config.toml
n_head = 4
qk_norm = true
tie_embeddings = true
Each number is 128 + 24 x the weight over its row's rms, rounded and kept within 0 to 255. Layers, rows and columns count from 0. The size above them is the row's rms in percent of the matrix's.

# layer 7 MLP up, 1024x256, rms 0.13, rows 186-196, columns 128-255
size [ 75 116  96  69  83 103  82 121 104  81 108]
[[130 112 136 150 174 126  90 120 144 118 153 157 150 146 142  99 121 174 125 133 134 109 158 110 156 124  91 123 138 110 112 102 170 155 135 150  84 147 159 129 148 124 100 140 126  92 151 141 120 138 131 107 121 125 130 130  66 155 132 143 131 109 102  91 144 146 126 138 131  87 147  97 153 169 132  97 124 193 119 141  98 134 155 155 107 116 160 106  91 103 103 144  87 116 125 150 154 130 129 139 114 123 160 143 124 118 146 137  98  85 134 135 155 133 141 146  51  84 108  98 119  96 135 130 160 161 103 117]
 [105 171  98 166 133 107 123  86 169 131 156 125  88 127 162 132 130 117 133 108 119 122 127 109 119  99 157 147 101 162  87  80  73 158 159 111 112 112 158 128 128 149 103  92  85 104 120  77 156 108 141 112 145 117 133 111 107 100 145 128 114  92 131  48 157 157 164 168 103 111 145 117 132 118 164 110 107 147 115 134 105 128 131 163 126 143  95 139 116 119 107 140 129 159 127 134 137 145 131 129 147 141 119  94 119 140 167 130 123  84 115 152 106 135 139 151  86 127 131 135 125 136 151 136 149 147  77 153]
 [110 139 100 116 140 135 118 136 138 126 124 143  92 111 106  96 123 138 132 113  88 135 124 117 100 115 117 158 115 204 146 100 100  75 154  84 115 123 164 129  77 130 134 118 130 129 113 117 178 171 108 165  85 119 174 168 138 114 140 122 150  94 101 123 115  72 135  86 123 109 138 123 170 123 126 153 147 132 132 127 116 138 156 154 146 119 175 117  79  92  86 140 150 129 131 108 144 134 146 124 114 114 135 113 118 118 155 137 100 157 126 157 138 144 145  98 147 119 115 128  95 133 100  91 129  96 122  91]
 [ 91 140 178 123 126 134 147 111 122 189 114 174 154 140 105 150 124 128 113 160 136 152 142 143 134 150 149 131 131  98 144 159 108 161 123  79 131 151 141 141 107 123 176 108 122 121  85  73 117 141 110 128 120 142 156  82 122 120 127 138 141 132 122 185 118 115  91 122 118 116 136 179 168 131 133  82 147 144 146 131 163 142 103 131 117  84 115 140 144 116 175 124 133 103  84 119 102 114  95 136 104 147 134 139 138 112  51 130 135 179 133 115 141  90 140 128 157 105 114  96 127  98 132 134 130  81 127 122]
 [ 79  93 118 132 123  88 111 148 102 131 177 158 164 152 130 119 141 124 129  96 137  90 101 144 100 111 115 117 146 108 156 126 158 129 155 142 126  75 147 102 129 146 153 156 126 148 137 112 144 112 152 144 100 117 145 103 157 134 121 149 108 172  59 112 159 146  71 160  97 167 136 113 143 128 103 167  85 108 117 107 141 145 167 144 127 183 173 110 169  88 171  98  88  79 143 168 133 152 125 111 147 135 128 104  75  89 161 160 113 146 123 157 121 138 155 169 110 143 104 128 124 147 119 140 114  82 121 132]
 [131 148  84 113 152 107 129 124 117 125 129 155 106 163 148 121 134 127 134 114 142 149 180 132 114 107 130  98 128 115 114 103 105 153 105 130 147 155 138  92 131 163 104 101 162 130 118  75 110 113  77 136 125 105 147 114 117  97 146 118  96 111 138  96 118 120 158 141 139 153 133 133 147 149 102 129 133 145 127  98 139 145 113 130 155 126 128 108  84 111 142 130 116 194  95 120 164 127  82  51 131 112 133  89 130  93 129 123  97 121 114 114 153 118 118 131 162 153  94  75 127 111 179  97 143 134 134 137]
 [166 105 109 108 118 115 146 115 134 153 133 134 134  77 116 133 172 126 149 145  92 115 156 117 109 131 116  98 106  97 100 116 116 130 155 120  85 108 101 107 101 160 128 136  97  70 147 157 124 109 136 163 161 106  96 177 129 124 131 116 116 125 158 134 146 106 113 101 148  97 137  91 124 178 191  97 141 142  91 142 121 111 162 133 107 116  96 126 113 141 115 155  97 148 109 115 130 132  90 180 117 117 124 122 121 134 113 145 104 114 147  78 127 152 132 142 147 107 142 133 119 112 160 143 153 119 121 139]
 [180 155 107 131 159 139 151 155 102 154 120 118  96 163 111 135 178 138  93 166  99 124  94 118 102 156 161  94 109 106 131 116 166 151 150 145 109 162 149 119 107 177 113 143 124 117 126 118 118 151 154 119 162 115 135 109 135  99 168 128 170 113  84 137 113 153 157 142 157 132 133 120 121 140 150 116 135 141 154 126  70 164 120 151 153  96 125  89 143  80 123 138 173 116 132 163 135 166 113 132 147 129 131 115 141 162  97 100 136 148 164 159 155 110 118 101  89  95 146 125 139  89 144 170 110 113 178  96]
 [112  98 126 155  97 112 136 163 119 144 146  80 122 150 124 122 180 143 119 151 141  91 163 116 120 144  98  81 114 124 127 100 159 142  88 139 161 153  90 129 126  94 128 146 157 140  75 100 141 145 138 147 135  98 150 123 132 143 159 199 100 118 134 140 131 131 141 161 146  97  94  97 123 119 144  97 117 120 155 142 148  98 130 124 119 117 125 106  92 104 152 131  82 126 106 109 134 147 144 151 136 115 150 148 144 111 121 115  92 155 134 161 117 131 104  92  99 137  97 146  88  97 146 132 147 174 163 130]
 [137 130 153 138 160 166 125 121 115 131 118 112 151 105 166 141 169 137 117 138 119 152 167 154 123 141  98 118 141 165 134 124 162 113 129 140 147  73 104 132 104  49 127 119 170 140 126 135 115 132 149 157  96 166 120 128 105 133 102 143 103  97 153  99 114 122 150  76  60 106 125 139 127 114 134 149 112 129 155 175 122 132  81 118 129 140 106 159  92 147 128 159 144  99 119 124 146 127 130 148 145 113 147 136 132  88  82 155 161 148 131 102 115 170 128 128 102 113 186 138 100  81 177 124 166 134 144 134]
 [132 157 126 141 138 132 124 156 131 105 144 155 115  73 128 136 161  97  94 135 174  98  96 123 108  83 125 109 121 139 118 116 125 148  94 124 149 129 154 143 141 101 113  99 120  81 140 145 113  94 126 118 135 119 103 102 134 138 113  94 108 115 172 145 169 130 124 115 117  86  76 103 136 130  82  94 117 163 162 122  97 109 171 148 102 118 101 126 122 117 127 149 141 149  75 134 121  99  60 153 102 142 132  94 145 100 135 161 156 110 146 135 103 134 134 162  86 137 109 139 125 155 142  91 150 145  60 111]]